config.yaml
n_head: 4
head_dim: 64
norm: "rmsnorm"
norm_place: "pre"
rope_fraction: 1.0
attn_scale: 0.125
bias: "qkv"
parallel_block: true
extras: ["capped logits"]
init_std_qkv: 0.0493
init_std_o: 0.0493
warmup_steps: 251
batch_tokens: 32768
Each number is 50 + 10 x the weight over its row's rms, rounded and kept within 0 to 99. Layers, rows and columns count from 0. The size before them is the row's rms in percent of the matrix's.

# q: layer 6 attention query, 256x128, rms 0.0855, rows 0-8,64-71, columns 0-127
# k: layer 6 attention key, 128x128, rms 0.0793, rows 0-7, columns 0-127
q0 122:49 51 58 77 64 48 56 79 73 46 59 34 47 35 46 41 49 47 36 48 54 54 67 44 40 59 44 61 41 57 47 43 53 42 52 45 67 40 59 45 43 59 52 52 53 64 66 48 46 57 54 38 54 74 46 46 52 48 37 46 55 48 66 59 40 57 55 41 42 52 42 57 54 43 49 54 51 32 55 48 41 45 32 66 56 39 57 29 38 56 60 51 52 24 37 41 41 36 35 53 58 48 45 42 48 56 53 56 30 65 60 51 57 49 49 50 49 39 63 52 45 34 52 51 47 47 52 71
q64 077:49 41 58 60 32 39 42 48 66 51 53 53 61 61 46 47 34 53 40 43 65 49 45 57 56 55 50 44 51 37 56 31 40 50 64 57 44 41 56 55 39 39 54 47 63 59 44 47 54 52 37 34 46 45 43 63 42 53 31 51 69 52 52 39 42 65 56 35 50 66 49 39 51 43 48 50 50 33 45 55 43 44 70 76 47 53 29 56 57 50 52 51 49 54 61 43 46 57 55 55 50 52 69 45 18 50 41 51 53 51 77 65 53 47 31 48 57 56 42 51 74 69 50 48 52 56 60 51
k0 101:56 45 47 47 45 35 62 45 35 63 54 37 61 45 68 41 56 39 52 61 49 66 45 50 65 54 50 63 47 73 43 48 48 50 36 47 39 50 39 51 47 70 53 66 50 35 52 43 26 50 43 46 67 57 54 42 70 60 55 61 56 58 58 70 69 46 45 40 52 51 53 42 42 36 41 40 65 44 38 43 42 43 49 37 57 47 53 39 48 43 43 70 45 51 39 63 31 56 42 70 59 48 61 58 63 42 54 48 65 49 39 49 53 51 56 58 54 35 42 30 48 53 37 66 61 54 54 52
q1 100:38 53 40 55 42 48 41 40 55 43 65 57 42 48 38 44 39 53 59 49 46 60 48 43 60 43 42 44 56 38 28 56 49 49 44 56 31 59 42 47 40 57 55 47 30 48 60 53 40 34 41 55 50 42 61 34 50 59 42 43 67 43 55 61 54 41 46 45 63 57 41 50 72 60 70 47 66 41 26 51 55 45 36 54 52 55 31 57 45 42 43 32 44 65 43 57 47 61 61 58 40 47 42 62 48 32 60 29 76 58 46 47 58 60 43 49 49 38 43 64 33 58 58 51 64 49 63 44
q65 073:53 65 47 46 54 72 54 53 45 38 56 56 50 45 27 47 42 48 48 52 61 64 63 53 54 57 61 58 53 48 50 53 69 49 53 55 40 71 42 44 47 48 54 28 32 49 61 43 58 52 27 54 51 46 33 55 53 59 71 63 19 55 42 58 58 55 41 51 49 39 45 47 52 35 56 62 46 66 57 49 50 47 51 57 52 55 55 37 31 72 42 58 52 30 65 60 45 53 54 51 58 40 38 58 59 44 45 50 53 46 50 66 58 60 42 45 39 38 51 37 49 53 44 43 71 54 46 30
k1 073:48 52 45 55 69 46 35 50 31 68 56 41 50 52 52 55 76 46 45 56 42 49 45 58 58 42 54 53 54 47 51 56 56 35 64 46 44 57 59 56 49 66 51 34 41 48 33 53 49 59 57 57 53 36 52 48 43 62 34 53 46 40 63 35 52 24 34 48 40 37 61 54 57 63 47 44 58 57 61 44 60 58 39 40 65 62 54 46 36 59 47 49 47 76 60 32 28 50 57 53 38 42 59 48 43 49 44 40 58 48 49 65 51 44 28 65 40 46 56 62 42 48 55 72 64 47 44 50
q2 108:55 60 56 52 10 47 56 51 58 51 65 58 54 42 41 62 40 48 59 43 49 57 52 48 49 59 42 39 40 30 63 56 33 55 42 55 65 60 55 52 45 53 46 34 53 53 45 58 47 43 48 52 55 61 37 48 36 57 43 30 65 51 55 46 43 60 44 29 65 56 51 29 59 43 49 59 58 53 51 43 64 48 38 54 47 53 37 43 51 47 43 40 53 52 42 59 45 46 63 52 46 54 39 50 39 35 62 53 75 52 68 62 58 67 35 34 41 49 53 57 44 52 54 57 57 22 55 53
q66 073:46 45 62 43 50 41 44 63 58 43 52 47 41 49 48 47 46 66 46 59 52 61 47 35 67 60 48 56 59 19 36 56 59 55 45 38 49 50 35 40 58 49 48 61 60 60 40 50 52 43 28 60 27 39 37 49 59 41 61 50 41 42 48 57 54 40 47 46 65 49 33 46 37 39 56 45 53 64 38 63 58 44 40 59 49 48 32 64 57 54 54 47 47 50 72 67 58 57 55 59 35 67 26 39 56 37 51 47 56 38 46 46 54 49 54 44 59 51 44 49 24 47 55 43 68 44 38 43
k2 087:55 45 59 61 59 50 46 58 35 55 52 71 62 52 47 49 53 41 55 58 41 54 47 69 69 61 44 52 54 39 45 53 41 41 62 56 48 43 49 68 33 66 44 52 51 53 44 48 62 49 47 32 64 63 51 60 57 52 46 45 35 53 49 42 57 45 51 37 30 36 48 46 58 57 57 60 58 74 62 49 57 46 56 47 68 72 61 65 40 37 41 53 53 49 28 44 52 50 56 52 39 42 56 54 26 58 42 48 42 58 51 78 54 60 61 45 28 61 38 47 49 65 53 62 49 52 43 52
q3 092:62 33 56 38 40 59 61 40 48 34 45 33 54 46 39 48 55 50 49 48 62 62 50 47 57 51 50 50 48 46 40 60 43 56 46 50 61 35 53 51 40 58 55 66 38 63 42 45 58 50 48 37 51 47 69 35 67 59 60 34 72 32 59 74 57 38 59 42 53 52 36 41 60 38 41 57 61 41 43 56 45 47 31 50 52 67 46 61 46 49 46 60 41 54 50 66 62 47 49 42 47 34 46 58 70 49 67 39 51 67 45 36 46 70 35 55 47 48 44 63 40 55 64 33 59 49 61 49
q67 089:42 49 41 52 37 43 52 45 46 48 42 43 50 55 28 51 48 53 59 62 68 45 36 57 56 53 43 54 53 46 56 39 52 39 77 62 52 45 50 42 40 57 48 73 49 58 68 41 49 44 57 53 51 35 61 59 54 36 35 31 60 23 46 42 37 61 53 55 43 48 55 60 46 48 47 56 44 64 68 56 42 65 59 43 34 54 48 69 51 54 43 49 56 52 58 40 40 46 45 50 64 41 53 55 36 39 54 52 54 51 80 53 42 62 64 59 54 64 49 49 61 53 42 42 48 61 73 69
k3 092:48 45 47 75 65 77 60 63 50 56 59 54 41 50 60 53 52 38 57 45 42 54 50 49 49 52 45 39 58 71 48 66 46 44 68 50 59 38 54 47 56 57 28 36 64 56 40 55 54 43 44 39 58 58 42 65 40 56 38 54 39 50 70 44 50 43 46 48 47 66 49 68 47 48 43 55 53 60 70 34 59 50 40 64 60 52 49 47 35 64 51 70 58 50 44 34 53 48 46 56 52 55 43 48 46 52 36 44 28 42 46 39 42 37 55 66 69 56 47 49 39 46 33 64 42 53 37 41
q4 119:41 54 58 68 58 57 47 57 71 62 59 66 53 48 56 42 22 55 43 54 51 49 55 39 26 50 60 55 41 56 68 48 53 46 54 49 41 46 61 48 46 38 33 36 71 51 54 63 40 34 52 51 51 42 57 63 35 57 46 70 41 54 62 44 49 54 47 57 49 58 62 57 31 62 61 45 51 62 57 35 56 57 65 58 61 47 57 42 26 40 46 57 62 56 38 44 43 40 46 43 39 67 68 34 49 56 48 32 46 47 52 51 45 44 56 53 57 48 57 37 58 35 42 56 47 40 45 57
q68 076:49 60 58 53 53 71 55 43 54 48 55 66 59 52 69 31 56 46 48 55 39 54 61 47 56 41 65 60 63 44 40 61 38 56 34 55 38 56 53 58 59 58 58 39 64 46 54 51 48 49 76 41 42 53 61 56 38 49 59 60 35 58 58 43 48 53 48 67 71 38 60 43 42 68 58 66 57 44 50 32 47 58 62 54 68 45 67 42 53 52 65 46 66 61 58 42 33 33 46 43 44 67 65 51 66 44 50 48 38 48 45 60 47 41 52 46 52 51 73 44 36 50 58 52 55 54 37 58
k4 091:64 46 58 45 46 41 66 49 59 39 35 33 49 60 51 46 47 45 45 52 49 57 41 39 49 49 46 57 42 27 45 35 45 42 33 46 50 55 44 49 35 48 54 71 43 42 48 44 38 57 48 46 49 64 54 37 55 47 57 37 59 35 50 61 64 54 52 54 55 49 42 43 68 52 39 44 46 29 36 55 57 26 46 35 43 26 41 48 54 52 52 38 45 41 61 61 40 52 47 36 39 47 37 37 39 30 65 48 49 53 54 53 59 71 57 43 36 57 57 33 39 46 69 53 69 59 58 56
q5 111:46 46 46 41 52 71 55 46 70 55 51 80 52 40 53 43 35 58 58 39 54 41 66 51 33 62 58 50 53 50 69 59 58 47 61 52 40 46 58 54 55 30 50 28 65 43 62 66 50 44 52 49 73 54 45 62 46 61 32 61 56 44 45 52 58 50 54 65 59 71 54 45 35 49 57 68 62 50 64 40 49 50 61 66 70 46 54 54 39 50 45 56 59 47 47 50 47 34 49 36 41 63 55 31 52 51 44 45 52 44 59 47 36 40 47 50 56 48 57 56 48 63 41 51 35 36 59 56
q69 086:36 56 52 52 47 78 33 54 45 42 53 48 59 45 68 43 50 50 43 60 43 63 62 55 48 32 49 56 54 46 30 56 41 53 42 46 45 53 50 51 58 37 47 32 64 65 46 50 42 42 72 62 56 53 35 46 43 51 50 64 63 52 60 60 51 48 40 65 60 64 53 44 47 70 55 67 60 36 42 39 41 54 58 58 61 47 57 44 44 66 62 41 56 64 40 62 66 42 51 46 56 62 47 56 60 62 32 46 34 51 32 55 37 42 49 56 66 40 56 41 42 56 45 61 55 58 31 44
k5 095:60 55 47 39 46 42 62 43 52 49 39 46 52 56 40 50 65 29 41 47 48 44 36 43 53 66 50 54 51 32 30 42 58 62 48 43 64 72 32 51 37 48 63 64 43 34 55 59 26 52 49 71 49 53 60 28 59 60 62 49 55 45 49 53 44 51 48 32 43 31 51 51 44 47 39 48 52 35 28 48 56 45 58 39 26 24 47 42 46 57 55 48 52 48 55 56 46 51 36 49 45 44 45 50 50 32 59 46 55 59 61 53 45 74 53 42 41 56 63 49 41 50 40 47 57 58 59 53
q6 094:53 57 54 36 33 50 50 50 57 37 49 73 56 63 45 59 64 51 54 44 61 59 81 32 53 52 54 49 53 38 40 55 50 29 51 46 41 46 49 37 47 31 49 59 45 52 61 62 39 57 42 39 59 63 51 55 64 51 47 44 58 50 48 54 52 49 37 41 60 59 53 54 60 54 54 69 65 60 63 55 41 47 48 49 57 46 35 62 43 63 42 49 61 59 41 59 61 32 51 34 49 50 53 29 36 52 60 51 65 62 75 39 57 61 66 55 38 60 52 67 54 63 45 59 41 55 45 59
q70 079:29 64 44 22 41 74 46 41 55 46 46 57 53 49 31 57 57 70 63 52 51 53 52 35 65 49 40 61 49 28 44 50 54 71 47 44 42 61 42 37 48 42 58 45 37 55 49 53 57 54 42 52 35 50 43 59 52 49 41 52 45 62 46 69 57 33 51 37 57 65 47 51 42 42 61 52 47 61 50 47 48 45 43 52 36 61 57 44 55 48 77 47 58 56 57 53 64 45 40 56 33 49 59 64 46 56 35 38 67 52 51 54 47 43 50 47 43 63 42 66 73 51 60 48 62 57 60 59
k6 098:43 39 32 29 32 61 56 38 43 41 53 53 54 49 50 45 39 40 45 41 65 52 48 45 57 36 37 44 49 29 27 49 51 53 46 37 61 56 25 37 58 33 57 49 44 43 43 41 40 64 53 44 38 48 52 48 53 68 51 48 59 47 45 62 53 36 39 36 46 47 44 53 47 55 49 45 48 20 38 58 72 38 52 31 33 45 51 51 58 58 34 51 49 40 39 71 36 44 57 47 48 48 42 37 57 53 56 43 71 69 51 45 56 46 45 45 51 36 52 44 45 43 48 62 46 46 40 51
q7 098:56 38 40 70 59 41 47 67 30 48 44 32 47 52 43 49 51 58 40 47 50 46 32 49 52 50 51 56 55 42 44 59 44 32 37 48 64 40 38 53 43 67 57 78 37 53 40 46 46 64 56 58 48 54 49 41 43 35 55 22 50 33 54 32 56 60 40 43 64 32 57 37 57 54 40 36 43 34 60 42 44 50 50 46 36 45 44 43 62 32 63 47 48 32 60 45 42 53 46 47 52 42 53 51 38 39 49 49 37 58 52 56 56 63 51 40 47 42 69 62 39 59 63 54 61 55 50 58
q71 102:62 47 66 55 55 32 46 39 39 40 49 44 64 62 44 44 61 62 59 52 52 31 47 52 58 55 59 50 40 70 69 42 54 54 43 48 52 39 70 45 63 61 56 61 47 45 40 52 60 68 62 65 37 54 69 48 49 38 54 49 42 59 45 33 42 58 69 44 65 59 57 35 37 33 31 49 32 58 51 62 62 60 48 52 61 59 41 52 65 50 48 47 34 46 48 41 59 47 49 48 51 51 42 49 36 48 67 48 39 38 50 62 40 73 48 49 51 51 51 46 40 39 56 34 47 45 64 61
k7 116:38 59 22 39 55 56 42 28 35 67 61 56 49 52 36 42 53 49 41 46 43 48 40 70 55 47 66 57 57 55 47 47 61 77 43 55 55 47 32 71 40 53 62 52 49 55 53 38 60 63 44 56 40 50 32 42 53 61 35 46 37 52 46 46 55 48 61 55 52 46 50 54 48 44 40 40 49 58 50 42 48 53 52 53 40 58 65 35 67 49 38 46 56 72 44 38 47 67 38 56 47 43 71 43 68 61 40 41 64 35 53 42 41 52 48 50 54 48 42 54 43 39 46 58 55 32 64 43
q8 101:53 43 46 50 30 60 48 51 49 54 59 55 49 54 63 62 35 58 58 37 52 41 68 51 49 40 64 51 49 56 52 60 33 31 45 41 46 32 53 47 65 31 42 34 65 53 56 59 60 50 49 58 51 48 48 76 40 62 27 55 55 63 57 41 74 38 56 47 55 55 60 50 55 57 39 55 60 53 39 48 44 33 40 61 68 44 48 55 36 52 34 55 52 50 31 56 53 37 61 34 44 65 51 51 56 46 49 35 44 54 49 43 43 25 69 52 45 52 51 45 58 46 42 60 36 49 45 42